Each number is 128 + 32 x the weight over its row's rms, rounded and kept within 0 to 255. Layers, rows and columns count from 0. Numbers have three digits each. The size before them is the row's rms in percent of the matrix's.

# layer 4 MLP down (transposed), 640x128, rms 0.128, rows 606-616, columns 0-127
091:106142125063166184187144098068160111121175185131124111095116135144129192146106155080104106066113146073157104088175172123126165115135097187115084127109084137194172159124054124086110121129125113139151079126124134109143139176070114171134077095150089110121086158166134146120113130131103167114122150194161115084171101141147111167159125142093133151177167140129127099089167139085151177125087
088:171113028175145150051127163135117129119123114126160136139158080160178135114097103086139124174141134164125065100128142130083118157101128090117100132129084114162148125116102140113119098189106098165123157150132128125104170107099091167097106105112130149129090077113074107071079156106113047120146108074130185183193116061099170115119158068155111108157127119099112151098120114147202135139153
095:049150099145144076115150103147160097128145112096187141131158160114067121138123102152154130136108115118116124135182154098118111072069072132091030116133117152121181171161137164134168102177078120135126118128134188121103158173086086110103141173151144130124186153172102198137135109108069097140150147115137169159115099130134128107151126131129130156134134104115160125113166183042110201066129
096:115060128125164149155115142162080139099127131114163130106067130120152098154116150115072091094092143141088172141098149129140142186122199141100112114135102129131164133141076137084142099082127165178101135132105125139148140146141127164156101079107112148151122142172104196114111148141148154212121118116171169163143082125126147053153096092052102137137082089151140146184225145069097099154166
111:185095096149152156151144143165127124125095085145079083074179111155189084146146109116152072128151170149112136119137115172153116166130139104121126108097086143105114122119144037148142168125152104051173118140178126110113110142167161134166068148157115148160126112133135126124162137184093093105118142072123129183139025170131144111106075100074126181122137116096046119178116093145124106139116
104:144168101114167113147132081157092135116117138157174151118068081085164144121122161109093130176161132146128168164141123149091145124100122119130211137133131140165149107157103089170203127129123094099095136141139149132190106123125141147113089095111054133163151172205083141091176155143086178074098143109140153137143122089109102045101094106179132065178136071120105086106136120110070164131101
124:102126094131162096106140129166113171184107212091147122149119073103135214172154118093127186107106139132116122164148157151113111133174131047112133110121157177140134192129134073081143133171120116224106131079091158157102155099122121150147129186130066158139198130127139193130083106141151071117189122118117085173170136118110144156145127096087090114136121111142139127108126100142104130114093
090:120104165124121170132086124149083148139112140108144144087177107096134146110108095156093106085189146196105114051114040178062100146116145112135152150162118133068136184090171134188092171117159074095098156082138102121194096166115143160098150116137132138123134129150187156143125120075164133064160191141136121096116118156151114135126113168150128199112102140153136149159148158103079143089148
096:178109149117146132150102105189189128051174158131165145119136123110081133037141105124098115134177103129191121146076136137107122131078123129123074145103134110138127105157071128074150154089114151181137146117133170133073103118110078160162140198118131178220095133084160124106145131107150186140148065140145140111120121145128062154124125140160132145134201139133120171120098125104140130075182
110:088181162080113105095150120143164152168075110185068142113155097163112154106152113127121177162162063119126093136165170128136184117183162103067159153141100097159149091127188112100090074126061115100119116117164200139133173164150133138169096152136159160080120134141211114112136143137138134169101106142096165104142123154106155105115103091101138126108071146107095171140118075185144149179117
082:093138160129117144119086078115111140122089167121133143137104136130137129181094128099105145158125112147150134126142068073118102123167173112137103085092177114144111131117078161189123132055166130134096106190145136145135175116131113132129146123130131079127094135158163140123096117155118118132123101000133152134091150164127118164095100102149152098151114072103196179130127222187137106095137
# layer 4 MLP up, 640x128, rms 0.134, rows 607-617, columns 0-127
088:105099174102013127174146125075099089144127147115122142158075160117089165175155139136116139116150169129102156127096120186174134133134083119125164153168180155113113116119107097126146140153114114079099075094108090184151130136108165075111111092070137123145098100145171078143163133181153078140139086154071162146088119096175141079148135113159077135154106135137099105204111096068098101139123
103:189075140123091105151076122084087080147183142120099139157121138130171132058131139105121180128195131141153161170151142171129134137161170133141188142160153119099060124125101123112117103150158144167099171112142095119194113124178145078144108084120135176116032121082136099154124116135145117126072121146131119122163139114130156147136084071160103097121075194133126157120069065150095074137142
095:123127139139112088106128113109135087171114083151151134155128151108153142129070119158183125157142170147169138135177117131145086055116132062150177152095173150096113097198154124113127141168100086150146120140128119113102116133074117174147109126179136060131149084059221146117065130137123155135187164118147112066081145140148089153097127103177178108148168158096128088069170137167154114122092
110:103140158193063140104163141121098149056115088102131105148110100096107136135169144202162114136114118091108183159151104185098175125158117158116144112178129147142143146175174114106129137149141142095168147126122146150134074164141145167055150157159157069149042112137120092137083142161108108173090099066138108064111119178179131107117137127127117112085139153125092163175195154095119122125183
107:140107142077148143181162150106123165164108042093121147171106098102123164130138099144152095091131104104125113115181117164120123163092138144197133140131063119121123150111174131132146134132138077153164082153137123091120100108107186122137125081150133092159082123166170130149064170129139105117106117177154149071108105134235199165107137130106084122081164110150200116126091077155174092107141
097:093165126096104078085076197119138146127083158138119111136112118081077175202123158103135155094179192171064145135122113195095109115205113090134140108089124166145107161116154109106142187148131126123154135119091090117066157114101165130146120144137085179089184141147093166132152131160197134137161128161104136187155151103088142098117126149139116149145101136167113087065183131154111112154154
087:101141141125121113134176167078103126098144110139112148136142154186121135186188197168159133123145099189120170131142115143116139109108107146075145064118092092156148116148110173116178179146090114075058109135140056179085154127126167126069137090125157089148098123103134155164119105045073142134092130124106122100158129125189104110146171150144092135077156190122074118141105111171145101151080
097:116082118125097125167127069091112108140091081155062113220140107102094078154169154053128152165096085154124131124155115129138085153139137165130113120138098139077145098129132114156158128125127129135077101116125103109207147113164137123115199134202170114061167135123161129190090104149094112140111160102127149131079137105177123076136115119121054141104121190163063147109155086147112134143102
096:102226146106096210136176150104155161127122117203055142033156118168132156118173136135136124154081085125124156148146129098124139096163130158136134110149068131101119162122195089129142165111113111104115170138143133079124111156098168095151117132140129095060154095128161095107103121169132178094104186083160146140131101133156142137162130134075120124090082154168085154082164115145111175157125
093:115096111126101117138115203125160107132105077187130161099148088125107129093142113177098102095063175142136123128094158156125143096139118112111183116163082177089134153174161096041131096182092139121129123106144074124141094111090154079090104148153133201166097150135106086123123134162101133129159172212136061121191151117135159104122105168156119156131115157136075089093099071149120089128093
084:101182121117154095138086181190150186121078128073141131109151108111080101159171131107107120159103103130117120133078142149144133130145136148066109083155123117163129189136123200128123123160162124170103152100127142108032168096085093126148149132159121109152136205125124179140153138102129117055123136116154155163170199131163135167052129170125181105125173103137177155109101103170092122155110